Part of a small language model's weights.
Architecture: rotary positions, attention and MLP in parallel.
Each number is 200 + 30 x the weight over the matrix's rms, rounded and kept within 0 to 999. Layers, rows and columns count from 0.

# layer 4 attention output (transposed), 64x64, rms 0.0571, rows 22-44, columns 0-63
216,200,180,184,203,189,171,233,193,209,224,209,198,198,216,210,211,206,256,196,202,190,193,181,195,169,213,259,194,193,227,196,199,174,194,198,205,189,202,204,206,182,213,183,185,196,201,191,217,170,188,206,202,205,188,160,173,193,196,227,205,192,196,221
198,199,198,222,187,210,196,230,189,198,209,192,185,169,188,237,221,184,186,223,226,194,253,189,160,245,209,179,154,178,225,194,178,223,209,202,236,181,164,218,168,187,213,191,228,203,213,184,194,233,164,171,198,179,209,199,161,203,224,223,199,184,211,208
155,168,183,217,237,220,183,226,157,219,201,206,185,157,185,203,168,206,205,192,198,189,209,201,179,217,194,196,207,232,204,242,226,203,226,240,226,167,189,171,213,230,174,200,205,201,197,236,162,189,216,182,217,216,190,187,191,201,184,169,191,214,222,224
219,186,184,190,191,198,233,215,205,233,194,191,203,205,224,165,200,208,143,209,185,185,233,184,231,191,224,190,222,228,205,156,172,198,190,179,209,235,177,207,216,182,175,219,216,225,232,174,196,173,181,222,204,197,193,210,196,196,230,218,192,191,199,194
205,200,202,185,222,203,162,202,165,196,212,178,184,209,168,173,213,203,210,185,211,192,203,190,146,191,235,217,217,171,187,200,226,205,186,212,209,175,225,196,200,219,195,206,186,233,198,224,191,214,228,224,180,212,180,196,227,210,213,191,178,219,181,225
220,200,210,220,182,225,176,174,193,167,204,186,189,228,180,208,210,191,198,208,178,242,215,199,193,227,199,190,197,184,182,212,191,224,189,220,217,189,211,181,220,177,198,202,192,212,196,236,238,209,176,205,219,215,151,190,207,221,223,187,199,183,190,171
182,180,214,179,179,176,193,190,225,229,235,210,161,189,152,188,200,216,202,155,188,206,211,211,218,220,210,204,197,210,247,208,185,194,200,217,197,193,184,230,183,185,184,196,203,186,191,207,205,195,226,171,216,222,172,218,233,180,201,200,197,210,202,198
222,153,208,208,191,188,237,262,196,232,185,199,186,185,189,179,182,180,202,192,205,194,189,192,220,196,200,172,215,199,182,189,191,205,232,191,225,150,189,171,156,189,201,236,186,201,223,187,231,218,216,205,137,181,203,192,217,220,208,209,202,238,221,202
196,196,203,167,202,209,177,161,215,216,200,213,211,188,202,192,166,214,209,216,199,169,196,185,231,192,178,202,216,193,196,212,213,222,194,212,229,197,180,185,234,186,198,186,195,230,200,220,188,186,234,190,218,227,183,175,200,204,194,204,176,221,173,215
210,182,197,218,213,190,188,176,211,200,218,198,179,215,191,180,215,227,184,213,211,182,209,196,191,191,193,206,194,196,201,211,197,194,207,155,200,184,193,191,208,210,190,179,209,201,205,214,210,209,199,188,239,209,209,152,192,203,196,228,212,213,195,225
244,220,108,195,150,136,209,221,202,150,165,231,273,193,200,204,179,171,199,232,228,174,206,157,186,193,141,176,218,313,153,170,134,221,163,194,211,149,284,199,148,214,220,245,159,176,101,190,178,210,205,261,220,243,195,216,229,264,181,256,241,249,248,210
164,195,204,132,212,204,180,157,168,99,187,195,251,174,191,246,256,212,211,246,212,246,222,136,122,221,250,209,263,193,283,265,196,174,171,190,183,147,169,165,230,235,233,274,240,119,222,233,195,162,159,191,206,193,257,205,184,202,202,186,247,198,171,176
210,154,270,273,167,238,209,221,197,164,170,179,239,151,229,205,198,218,204,241,240,211,211,225,158,193,176,135,239,234,242,191,227,206,167,188,124,166,271,175,134,173,179,232,201,195,223,91,171,168,186,210,213,243,199,223,153,191,245,169,241,174,263,159
192,195,186,153,180,169,166,186,192,132,207,202,231,233,219,211,220,165,174,224,205,222,176,162,181,199,218,236,218,203,254,183,206,132,114,212,206,180,242,168,274,211,186,186,226,258,185,201,182,197,154,169,238,229,167,263,217,249,192,254,192,225,155,235
175,160,149,191,229,248,191,262,181,172,213,143,236,182,191,256,215,215,170,243,207,194,258,184,141,144,219,228,232,159,155,192,214,189,208,150,177,157,162,206,289,203,194,132,256,178,192,211,159,166,128,256,187,161,254,197,230,222,205,247,252,201,190,234
288,219,223,218,262,231,171,224,150,240,192,160,235,178,168,169,115,202,134,212,192,222,262,212,193,166,184,253,173,154,268,218,236,164,161,250,219,208,185,232,211,181,225,169,113,226,224,174,226,217,219,162,210,180,206,165,172,199,230,222,155,229,137,188
171,199,247,214,205,177,223,172,153,207,208,210,189,220,199,179,176,217,232,238,185,182,235,265,154,180,217,230,235,176,159,105,201,223,270,145,187,206,157,157,164,186,216,215,248,210,193,233,282,138,210,217,114,180,266,189,248,226,221,149,237,166,191,173
191,232,148,139,234,195,246,144,204,228,275,231,166,216,213,161,239,225,210,156,133,197,120,262,214,242,204,260,205,208,224,206,173,170,229,230,196,146,220,181,178,252,191,234,163,163,197,256,224,226,245,158,254,169,267,167,154,200,219,141,128,213,225,101
247,176,252,173,245,144,127,251,173,240,251,220,188,141,173,172,200,229,236,231,222,162,262,200,237,220,96,253,187,194,233,247,207,151,157,191,181,218,206,243,199,182,198,136,144,222,188,205,176,176,198,179,240,187,215,225,185,183,189,110,209,265,219,224
215,162,225,207,190,190,207,278,235,226,167,176,139,287,193,223,213,192,197,191,265,146,260,214,189,91,268,249,215,199,227,160,223,230,221,205,188,177,103,174,187,186,231,186,173,189,190,147,178,217,228,161,206,204,172,198,122,171,222,218,263,245,177,190
176,154,172,190,227,190,225,230,208,246,161,182,190,246,164,220,169,202,203,167,214,212,134,147,217,244,218,228,249,222,198,236,178,252,229,211,203,237,166,188,214,199,163,243,212,207,217,147,217,214,199,212,229,169,187,172,148,198,172,171,189,203,224,221
222,187,243,154,215,192,119,161,275,194,195,280,180,203,234,193,195,195,219,225,233,158,106,195,191,197,128,218,177,246,186,160,276,136,184,262,189,235,147,140,268,251,112,196,216,286,264,202,186,225,209,178,199,241,188,201,201,193,215,181,240,183,105,242
235,163,123,183,219,186,222,194,241,201,218,258,207,162,175,229,224,173,277,218,203,119,173,233,163,195,187,169,248,233,187,153,181,197,214,155,164,213,278,187,145,217,160,179,222,189,217,195,181,228,233,140,250,210,166,186,250,216,251,145,168,206,252,216
# layer 4 attention value, 64x64, rms 0.0923, rows 23-44, columns 0-63
195,187,226,213,215,202,202,192,205,204,218,221,210,241,216,171,175,222,232,212,169,199,193,200,233,188,164,193,212,207,195,177,183,141,216,216,171,233,245,225,202,225,196,200,192,205,193,181,221,201,224,198,204,178,225,228,247,237,193,180,205,216,225,179
200,228,226,198,180,169,209,179,227,209,213,229,212,246,247,168,235,217,190,218,217,180,229,163,191,216,165,233,183,126,245,202,192,181,131,193,188,196,178,246,165,166,261,185,211,207,193,163,186,188,212,245,221,204,199,192,165,206,195,195,197,154,216,204
221,185,221,215,208,183,200,206,206,154,174,191,233,194,183,231,183,163,208,189,211,245,189,200,166,209,210,190,188,166,185,257,191,192,206,207,165,174,187,200,209,238,216,225,183,179,192,177,227,226,195,185,170,179,193,198,170,233,176,185,242,190,189,222
177,163,221,254,153,141,225,216,256,215,172,226,209,189,215,213,185,218,205,240,225,191,194,232,217,162,157,173,194,242,225,196,191,230,212,195,144,204,158,208,182,214,183,170,200,200,194,244,161,203,214,133,205,205,195,228,209,209,193,197,143,199,173,179
221,171,212,214,197,171,199,175,205,201,191,231,159,172,196,194,209,225,196,212,215,165,148,231,169,225,201,229,159,208,210,199,184,156,194,188,166,229,230,217,177,213,222,153,203,152,161,134,199,182,207,196,168,202,207,244,188,160,204,201,205,182,161,194
204,255,110,224,213,207,221,176,199,179,145,218,223,181,279,176,183,164,198,196,101,179,212,187,185,188,146,220,232,230,227,243,225,187,184,227,197,206,173,122,202,207,166,190,143,228,138,209,224,181,183,220,179,220,226,166,186,202,183,200,185,188,218,204
209,209,200,116,260,219,231,184,221,195,200,235,228,242,212,206,183,238,196,206,265,171,207,209,200,205,225,225,195,210,191,224,225,257,221,206,187,220,199,167,213,239,229,185,206,209,170,241,156,196,216,196,215,207,167,214,175,164,189,244,163,201,204,203
166,195,191,271,191,226,155,239,223,206,205,169,181,262,171,252,228,176,186,191,217,242,197,220,182,159,213,222,207,208,187,194,180,150,215,222,189,193,199,164,174,211,199,181,229,209,221,191,186,222,214,203,213,163,176,237,199,217,184,207,181,200,221,198
200,246,188,230,152,277,154,212,169,190,178,217,228,209,239,252,194,181,186,153,236,188,232,225,203,185,172,165,165,155,211,207,192,225,211,240,190,222,191,192,221,212,244,225,215,201,200,179,175,187,196,217,178,206,198,275,208,209,192,209,180,248,255,171
231,206,228,268,228,144,160,204,170,204,138,217,241,227,249,185,285,192,194,156,196,203,196,220,191,204,216,182,227,170,200,210,203,243,180,177,200,189,224,203,154,178,121,216,153,199,186,179,228,227,176,195,182,191,255,264,161,167,216,141,167,154,172,219
224,279,137,194,190,256,166,226,197,170,206,162,215,161,173,156,243,267,207,197,194,192,237,242,201,177,164,217,202,186,248,236,192,207,161,238,178,173,174,113,175,230,179,204,243,166,137,262,230,175,223,179,197,218,167,218,207,247,178,215,215,175,226,202
197,230,176,265,209,181,162,234,276,165,140,239,196,178,185,218,237,191,202,223,150,132,245,205,120,230,265,221,151,193,241,114,186,188,195,184,172,191,238,211,181,146,197,204,192,164,180,154,159,239,198,228,206,178,209,215,177,197,173,217,156,166,203,174
206,289,157,257,212,198,179,200,177,166,174,212,162,185,205,241,188,214,178,227,238,189,181,215,240,160,200,233,188,149,257,240,250,266,218,224,144,172,212,197,209,216,158,227,162,212,155,146,156,194,202,180,198,181,225,174,226,220,248,163,156,178,222,225
254,248,171,249,214,158,152,235,154,180,168,132,207,194,217,183,196,227,195,231,185,185,162,175,182,218,204,175,224,179,249,226,168,205,213,186,227,198,168,206,214,276,233,222,198,155,170,233,174,190,181,236,220,221,151,135,209,230,243,184,208,201,225,161
220,240,191,171,174,245,264,183,213,123,180,221,162,185,167,208,195,231,208,180,208,162,198,212,203,255,215,154,268,195,211,241,225,218,212,174,286,213,202,240,180,177,206,176,206,234,196,194,144,208,191,209,200,187,181,200,157,228,216,169,195,274,217,211
192,255,208,205,192,246,227,170,256,222,210,106,203,213,237,163,256,206,233,237,185,206,220,224,173,168,180,218,189,209,157,109,188,173,205,181,184,175,166,204,229,183,234,191,213,240,270,195,234,170,211,171,236,159,122,206,171,249,212,132,241,155,196,183
249,162,174,122,207,176,193,166,189,169,229,220,223,198,137,179,190,132,193,142,151,219,133,204,225,133,157,201,183,171,182,196,182,244,180,234,227,199,183,249,171,144,178,231,288,229,273,225,221,212,210,221,209,211,139,249,230,211,187,221,226,216,227,235
168,168,204,259,231,229,183,194,224,131,176,240,179,168,163,156,100,134,198,99,246,206,175,247,248,233,245,237,235,185,142,221,136,225,189,217,209,165,211,235,187,177,221,179,152,179,230,259,146,134,146,243,224,193,220,169,195,245,214,191,286,195,193,203
186,158,216,191,206,226,200,199,171,221,141,221,145,139,211,157,222,161,207,239,160,212,179,233,233,201,190,140,226,144,274,232,233,188,242,88,239,176,226,202,235,205,206,205,199,201,209,216,225,158,222,206,180,179,188,205,172,199,202,229,194,185,159,150
175,172,169,143,230,167,219,247,197,239,169,252,155,208,193,215,246,170,198,195,213,203,195,157,224,193,171,185,196,218,202,254,152,202,199,184,194,178,239,146,187,197,216,200,255,174,230,164,187,193,184,209,209,187,187,209,187,206,125,200,234,189,160,209
187,265,247,154,207,196,216,185,153,109,217,294,169,203,186,194,171,156,222,209,190,219,162,223,222,169,199,211,141,207,192,154,204,169,255,186,180,195,205,196,254,259,151,162,195,167,183,230,234,223,192,186,176,176,246,193,164,270,219,212,256,162,167,242
194,193,199,203,251,165,171,169,255,202,169,256,226,206,164,148,245,236,232,259,215,234,157,189,168,149,190,252,226,188,161,194,163,212,216,201,186,214,229,229,179,149,226,207,177,220,213,244,232,236,166,192,249,238,160,213,199,160,190,211,177,192,148,238
# layer 4 attention query, 64x64, rms 0.112, rows 32-63, columns 0-63
231,244,233,181,157,172,230,184,176,257,136,186,207,176,200,200,221,168,126,150,188,148,215,252,178,225,154,136,235,171,176,173,125,231,178,177,190,215,289,150,223,254,178,259,279,260,275,248,159,190,252,189,239,168,188,158,196,199,222,240,230,114,233,253
205,161,153,225,235,239,222,248,245,167,251,217,185,248,181,194,204,194,256,281,219,257,123,110,238,163,273,228,164,245,211,262,256,178,208,207,225,158,140,208,132,150,224,156,115,150,139,172,265,199,141,220,143,235,158,282,189,227,199,169,150,255,158,118
150,131,162,245,256,264,197,257,266,153,253,230,208,261,199,190,187,214,287,275,201,300,117,92,239,157,285,247,137,263,227,261,272,167,224,213,238,181,119,231,131,140,224,121,119,164,94,157,265,192,104,206,137,278,181,300,205,197,221,172,145,274,128,112
184,123,129,238,286,270,210,282,296,135,269,255,203,312,192,143,165,208,333,305,240,306,91,86,276,149,316,270,98,272,246,287,322,106,254,220,275,137,50,247,82,153,277,108,104,101,56,135,325,199,80,268,117,295,173,289,150,186,236,138,145,334,104,51
225,211,218,182,187,180,213,187,176,214,144,203,212,184,210,227,207,198,150,174,182,150,230,230,165,192,183,193,244,181,181,179,171,216,168,193,186,226,272,187,225,221,190,201,239,220,226,212,185,196,228,181,234,171,164,167,212,214,237,216,214,144,210,222
180,228,224,182,192,166,215,186,170,224,160,169,225,194,234,226,221,204,179,167,190,190,240,242,204,231,178,202,204,164,195,192,159,227,198,180,177,207,227,205,256,211,197,244,255,246,261,221,190,185,225,211,217,176,235,119,212,211,182,236,239,175,237,248
225,204,191,176,207,177,178,207,189,227,173,198,183,191,233,185,196,175,166,195,231,161,219,227,210,224,210,219,196,163,196,166,179,196,178,193,202,190,204,187,257,220,229,200,240,204,232,225,165,197,217,194,209,201,208,183,171,215,145,211,210,193,215,196
182,181,187,202,220,192,206,235,197,155,212,184,210,247,187,221,146,194,248,223,206,234,213,187,192,166,187,204,222,223,213,207,255,179,210,210,192,200,141,216,177,176,222,169,155,167,137,157,239,190,162,206,184,224,205,226,224,201,222,164,170,231,157,163
230,218,219,205,189,218,220,176,197,129,232,189,198,203,209,204,211,219,243,217,163,233,193,210,186,201,227,247,185,203,201,185,205,220,187,202,273,179,169,185,241,222,190,137,154,202,228,216,217,195,174,232,220,220,225,223,190,157,205,207,203,205,193,173
206,173,203,184,204,195,215,259,238,235,216,188,212,174,146,185,206,225,201,173,166,186,204,165,200,195,183,193,230,199,195,187,207,183,201,211,177,217,220,205,231,206,220,204,185,207,200,198,169,252,192,197,190,173,149,197,189,225,231,189,228,184,200,181
189,212,181,199,183,187,229,215,195,173,251,195,187,181,215,191,171,152,186,179,219,194,206,233,187,214,174,157,232,223,234,197,166,233,188,166,187,218,164,192,237,192,196,236,195,244,213,186,189,228,229,221,213,201,223,205,195,248,202,198,202,210,205,252
191,157,181,163,206,209,206,172,263,199,187,244,168,189,187,189,224,181,200,229,212,212,159,126,217,233,210,233,214,222,157,243,186,221,195,145,231,188,177,218,203,207,252,227,239,153,167,222,205,153,193,171,208,177,185,224,181,202,208,226,219,226,174,154
202,164,225,161,219,240,204,228,159,206,187,192,183,205,191,187,208,186,158,223,193,253,191,208,242,211,230,215,193,201,178,222,163,218,278,189,210,226,230,185,182,153,179,264,199,195,173,193,261,236,193,217,170,183,217,195,208,186,170,206,238,194,234,182
215,196,147,238,191,207,193,170,195,253,190,171,207,210,178,213,193,241,218,186,224,170,186,192,228,210,218,171,202,183,177,251,198,231,238,197,192,171,250,210,203,207,201,180,157,216,179,173,191,196,185,166,201,178,154,163,173,145,181,154,193,215,241,224
191,199,228,213,197,227,186,199,170,206,167,187,198,195,190,210,179,165,195,210,191,201,231,203,193,196,192,186,222,187,163,179,210,220,224,263,213,189,193,207,191,226,233,228,205,219,146,167,208,226,169,222,232,244,196,235,250,150,214,222,198,227,142,213
224,223,251,181,190,196,219,212,172,212,164,197,178,224,220,221,165,225,190,155,214,208,200,208,230,210,194,191,207,187,168,237,214,191,163,206,194,176,195,185,189,217,203,213,207,204,232,248,200,212,204,219,200,176,195,196,205,247,218,198,226,217,193,187
217,199,241,180,137,189,179,188,209,203,168,190,210,183,190,194,181,177,177,183,189,195,212,192,182,180,183,146,228,193,228,146,200,228,215,196,195,225,195,208,204,237,205,207,230,191,249,185,184,189,189,180,231,167,242,229,170,219,217,175,182,185,212,213
205,233,164,159,177,194,185,183,181,180,223,162,207,193,186,217,189,155,169,173,213,203,158,201,192,199,218,172,218,221,183,188,235,212,186,244,199,198,254,179,222,195,209,164,183,235,186,215,215,233,207,182,219,201,212,182,208,201,268,166,167,191,198,210
199,198,195,202,176,198,226,235,166,198,187,208,226,146,198,176,208,244,200,205,194,188,189,188,174,219,198,206,202,214,211,169,222,145,178,189,206,187,221,215,172,225,203,213,157,259,176,215,191,212,218,201,169,197,254,200,212,181,216,205,185,195,204,172
190,224,221,164,185,180,177,193,141,256,193,204,204,207,200,211,208,187,205,205,199,178,236,227,178,262,190,177,218,169,168,197,188,257,205,223,224,219,216,236,189,219,215,208,190,227,174,197,214,216,206,143,188,145,213,206,173,210,239,183,250,198,144,230
209,208,221,210,203,185,243,209,251,196,223,204,194,241,236,222,162,214,175,199,154,206,133,209,195,198,237,225,193,215,205,225,186,180,179,237,206,186,196,176,222,183,179,190,229,266,193,211,185,203,199,183,215,216,212,243,228,197,193,275,203,213,184,182
195,206,206,218,196,209,234,205,216,210,218,193,202,189,166,174,188,222,220,235,196,198,233,199,210,130,244,233,184,183,174,196,241,236,207,214,247,200,153,208,185,151,213,142,158,147,161,211,210,191,207,288,201,210,229,203,181,203,221,216,193,216,204,166
229,178,165,252,201,180,216,170,213,200,261,171,191,198,164,172,193,224,204,208,175,225,203,186,209,206,206,194,213,218,188,186,185,210,234,155,217,213,189,193,162,140,208,199,189,204,169,189,185,197,180,186,166,208,207,240,227,181,169,195,180,239,201,186
179,195,193,189,210,233,191,176,228,200,190,254,175,194,187,202,185,197,171,235,197,201,214,182,235,204,166,245,195,188,187,219,164,173,189,203,173,226,178,211,138,191,173,190,155,186,177,163,198,217,216,168,185,228,220,213,165,192,167,162,231,199,222,197
172,174,209,227,242,152,171,193,247,194,228,251,170,194,182,205,192,180,210,221,229,189,185,205,187,229,211,236,171,262,184,201,198,195,236,225,224,227,205,186,219,177,182,198,160,216,205,192,192,238,185,206,159,190,176,241,202,197,219,190,198,195,151,168
171,250,168,143,221,178,242,201,285,211,199,143,202,239,207,224,198,166,182,185,223,162,207,179,204,189,181,243,146,200,219,217,174,213,246,230,201,185,181,232,227,212,195,221,184,225,177,225,210,226,167,214,213,204,222,208,199,207,171,238,183,203,183,266
237,193,210,184,226,135,184,244,174,237,181,216,194,225,247,222,230,246,191,180,187,173,261,168,221,192,208,239,167,162,177,172,184,200,193,199,237,216,200,180,216,238,206,208,207,184,169,172,187,175,190,185,236,205,207,219,159,175,199,218,189,221,192,230
205,152,200,153,206,222,245,178,190,223,199,247,175,204,213,207,234,203,198,181,151,206,212,197,186,204,238,174,197,169,242,216,234,161,202,173,204,237,216,199,157,201,145,142,162,180,200,165,182,181,177,187,144,159,161,219,194,184,235,204,166,174,172,206
202,242,159,188,239,217,183,198,225,200,191,171,201,214,200,181,246,166,179,133,198,156,261,237,206,205,210,201,209,247,151,203,207,202,199,189,187,164,248,176,191,182,226,222,175,185,213,167,186,226,211,175,199,192,188,177,170,178,229,222,230,192,217,164
193,209,217,180,198,215,145,213,224,197,204,208,206,158,181,227,184,279,186,185,198,203,203,178,193,169,229,142,204,237,211,208,227,228,214,236,204,219,208,181,162,191,241,220,169,202,178,203,256,237,204,164,182,173,230,220,169,233,177,171,209,203,183,207
194,235,219,224,185,174,211,182,170,242,195,176,191,175,184,243,195,181,195,231,213,238,227,195,142,209,207,159,207,186,187,206,165,239,196,191,223,222,198,174,156,227,228,214,206,221,217,208,171,176,225,180,194,180,193,205,182,185,193,236,159,188,183,152
206,268,184,164,222,224,211,235,212,186,176,177,227,202,195,244,214,185,181,236,182,242,218,196,222,169,182,217,181,155,218,157,224,196,183,213,186,235,195,158,172,186,176,178,234,230,200,189,174,197,224,186,175,176,209,178,199,192,232,177,206,198,183,180
# layer 4 attention key, 64x64, rms 0.111, rows 32-63, columns 0-63
185,219,201,190,190,224,214,220,212,211,214,234,185,211,179,191,218,174,195,190,209,237,178,157,230,180,200,221,198,218,200,214,215,210,216,229,211,198,204,219,157,172,178,184,164,196,201,217,244,184,189,207,199,185,176,225,180,199,198,205,224,217,169,175
149,235,173,128,165,173,213,228,215,201,221,184,243,242,222,170,176,161,256,200,191,211,204,126,218,226,213,171,142,209,194,179,222,176,244,185,252,167,186,254,198,193,147,213,240,173,236,184,198,177,152,251,157,224,223,222,154,180,215,146,206,242,188,165
198,214,174,174,195,222,200,195,238,188,204,182,226,186,238,189,179,187,289,216,216,208,186,194,211,233,253,188,195,200,230,216,249,185,239,186,176,172,198,233,175,190,217,184,208,170,187,200,166,177,197,222,197,207,166,198,163,163,207,239,220,196,180,177
210,170,187,248,232,176,206,186,191,181,215,190,198,222,179,204,197,230,175,227,210,191,211,235,194,192,196,187,217,220,195,203,162,212,179,186,197,198,167,157,207,208,218,226,202,190,180,207,213,194,222,198,199,185,201,188,240,199,186,177,169,210,219,225
232,143,253,220,178,171,185,106,174,170,209,163,191,169,184,203,188,245,160,187,118,157,195,218,188,262,211,153,252,143,245,204,135,188,142,169,234,242,183,127,275,214,184,260,204,227,171,181,154,163,268,129,276,168,235,159,267,214,202,208,200,112,210,266
275,160,262,253,197,197,171,136,180,202,192,194,181,154,178,264,205,229,119,222,171,173,231,229,203,219,173,229,274,146,196,219,127,237,163,201,222,287,209,161,259,217,221,235,170,252,183,154,186,222,244,91,302,197,189,155,238,253,170,265,167,118,243,274
264,182,297,247,197,220,206,133,137,208,164,204,126,150,152,257,246,192,74,201,210,131,245,247,140,213,150,248,291,152,200,183,83,243,138,236,213,277,217,159,269,222,230,241,163,236,192,182,238,205,231,138,307,193,230,149,218,273,175,220,192,93,255,282
281,115,371,268,204,226,148,88,89,180,166,204,104,81,127,263,279,272,2,146,140,122,225,293,98,247,113,268,325,114,253,205,91,259,56,264,210,348,251,93,341,241,213,242,137,293,180,142,157,223,293,6,368,166,216,98,283,277,188,264,181,26,291,339
237,167,243,191,196,173,206,196,204,191,192,193,223,175,185,233,200,208,185,197,151,240,197,198,183,218,201,200,237,201,268,228,201,218,152,180,211,204,221,206,232,184,199,190,175,247,160,177,226,213,217,178,218,172,207,218,233,243,223,225,196,234,159,212
213,173,152,190,227,211,205,230,210,237,159,207,194,144,256,180,215,188,218,188,205,195,256,163,218,188,143,162,217,163,187,171,149,219,182,180,239,216,219,186,198,221,195,192,235,189,190,195,215,225,194,219,183,203,172,216,234,183,187,186,177,202,210,211
142,177,169,209,183,186,202,158,229,159,217,184,183,236,171,161,171,241,247,210,213,219,193,194,192,168,241,193,181,215,238,209,189,219,249,193,163,172,173,213,225,188,191,167,226,144,217,203,206,186,180,225,186,188,206,200,216,205,178,153,175,251,212,189
187,195,222,207,183,209,200,173,224,194,181,200,174,249,244,216,190,201,191,182,169,194,211,204,213,214,181,167,203,156,159,227,144,179,205,177,153,202,245,224,217,206,218,193,196,239,217,155,193,202,246,137,219,178,220,173,178,223,204,227,225,166,231,224
189,212,182,211,188,227,202,193,211,255,173,167,189,171,199,189,228,153,162,201,182,207,185,181,197,207,212,200,238,182,223,204,179,223,221,205,187,224,256,179,180,198,181,225,208,194,218,195,213,252,191,162,196,155,244,182,153,228,234,231,223,220,220,227
226,260,184,159,182,173,198,193,202,213,207,235,222,189,188,204,254,213,207,164,177,170,197,184,179,205,199,242,219,200,218,189,181,183,219,189,166,227,200,192,237,217,168,190,236,194,207,195,207,207,251,177,174,186,194,171,214,187,220,183,206,163,193,200
193,164,175,167,215,171,184,255,217,225,201,200,200,272,172,205,200,181,230,225,192,258,193,189,199,171,201,197,197,215,184,181,212,170,147,170,189,217,202,184,148,182,201,181,232,150,217,175,193,183,205,183,234,186,209,205,185,210,233,185,222,210,223,172
181,195,206,174,218,230,184,175,220,192,194,192,244,237,176,196,235,196,179,255,224,213,201,223,185,164,197,188,155,215,177,187,192,163,202,196,187,183,183,215,179,205,174,166,178,176,229,209,198,195,175,243,122,186,165,215,164,226,192,176,179,240,193,208
182,224,174,183,210,197,221,246,183,206,211,186,194,210,222,204,191,181,230,223,231,191,212,199,201,200,207,191,154,234,212,178,234,204,182,225,218,175,183,215,150,180,220,216,227,178,193,220,227,183,188,209,152,211,201,199,168,162,213,201,172,237,215,199
158,206,166,193,228,211,215,207,219,184,197,232,182,176,181,231,213,207,196,191,201,235,182,186,181,190,228,198,202,236,213,209,187,224,180,224,188,179,195,241,188,225,238,191,208,146,204,225,177,207,186,227,204,191,226,217,179,135,204,186,206,204,156,191
217,188,220,235,209,210,195,180,220,196,188,209,198,190,197,215,208,181,187,179,205,246,264,153,202,172,231,177,213,228,225,190,190,214,185,201,232,230,167,224,198,224,199,184,190,212,216,221,202,221,214,155,216,246,185,187,231,241,220,228,209,149,187,243
171,230,199,172,248,207,201,227,233,178,206,187,266,176,201,223,242,167,234,217,210,185,210,179,163,207,219,196,166,204,203,194,215,219,256,208,199,159,204,216,151,189,203,203,217,144,182,164,189,203,168,224,192,215,162,193,172,177,182,186,211,235,214,180
235,174,242,215,233,193,200,228,233,145,185,193,188,198,175,199,185,210,219,207,205,204,237,191,196,207,185,189,210,200,163,162,213,217,173,255,210,184,185,231,198,196,219,162,143,180,235,166,255,221,203,193,198,194,199,187,196,204,194,219,189,175,190,181
223,207,241,235,212,206,171,215,194,217,191,235,187,195,187,214,213,206,174,186,179,176,168,216,200,195,189,179,187,167,208,184,170,176,201,234,216,257,214,171,216,223,202,192,226,235,183,221,166,259,216,198,251,229,263,183,238,242,201,215,212,137,191,211
226,174,251,176,202,207,209,217,193,211,195,206,202,252,187,207,214,213,165,175,191,215,225,240,209,224,214,219,225,224,255,228,202,165,204,181,225,205,205,179,213,259,186,255,184,222,181,222,232,238,230,163,217,186,239,181,228,198,175,236,236,180,219,244
211,250,203,206,218,199,133,164,192,194,150,151,188,200,249,245,179,196,181,194,192,180,161,240,209,238,193,180,197,205,171,185,179,183,220,175,200,228,251,180,195,204,211,218,224,171,199,182,200,194,187,196,199,178,210,216,178,220,171,202,149,239,222,187
228,204,220,227,216,208,234,168,171,230,210,155,197,162,181,209,207,210,153,173,170,207,163,203,242,181,195,208,219,130,191,185,167,210,180,224,209,186,203,171,207,171,208,205,193,221,197,187,230,205,242,172,190,167,232,212,216,246,213,207,198,157,259,219
182,206,237,191,197,185,200,192,233,186,212,187,199,185,219,260,187,194,230,209,176,189,191,194,171,215,191,208,215,179,181,180,199,199,143,191,207,197,210,203,245,189,191,190,195,221,248,223,207,214,241,194,210,189,241,211,203,220,229,199,201,169,231,198
190,204,200,188,232,232,205,208,259,189,232,193,189,260,207,211,207,190,202,227,160,213,252,218,178,187,166,216,223,200,207,192,219,215,215,214,168,184,145,197,211,204,161,205,207,182,171,170,246,195,236,193,209,186,187,213,156,209,168,190,211,232,221,159
201,203,210,222,207,245,163,229,166,224,170,211,206,190,201,214,220,218,184,155,135,179,202,248,197,172,191,220,202,184,226,244,189,251,191,185,217,210,220,240,190,165,195,208,186,240,194,150,207,213,186,195,222,247,209,187,243,204,199,232,220,175,192,170
191,203,230,188,199,248,251,202,200,221,203,169,222,237,183,217,142,212,225,208,238,205,188,186,149,169,156,258,162,155,179,222,196,208,191,191,197,181,246,196,224,231,166,191,188,171,196,170,201,197,208,168,244,193,202,196,205,198,180,208,186,201,164,149
227,206,240,207,236,211,212,206,191,225,242,219,202,174,209,227,181,161,190,236,193,166,204,132,263,216,195,206,210,213,185,214,162,156,235,190,149,198,196,189,210,224,225,217,236,197,187,221,197,192,185,181,220,182,194,200,207,214,210,214,160,218,228,168
186,190,136,204,223,183,209,214,158,174,239,167,207,243,203,215,187,162,225,228,223,214,236,175,238,225,223,191,146,191,241,222,156,194,243,180,205,215,197,203,178,192,191,186,178,122,155,238,180,217,193,243,178,221,216,187,193,199,239,214,215,234,200,166
191,213,193,196,211,187,166,167,190,208,174,233,143,193,216,230,197,226,202,199,212,212,214,192,228,196,191,233,194,176,203,172,184,212,236,222,266,179,229,168,157,197,208,206,167,229,173,190,209,255,178,187,240,282,170,194,172,181,177,220,188,199,219,218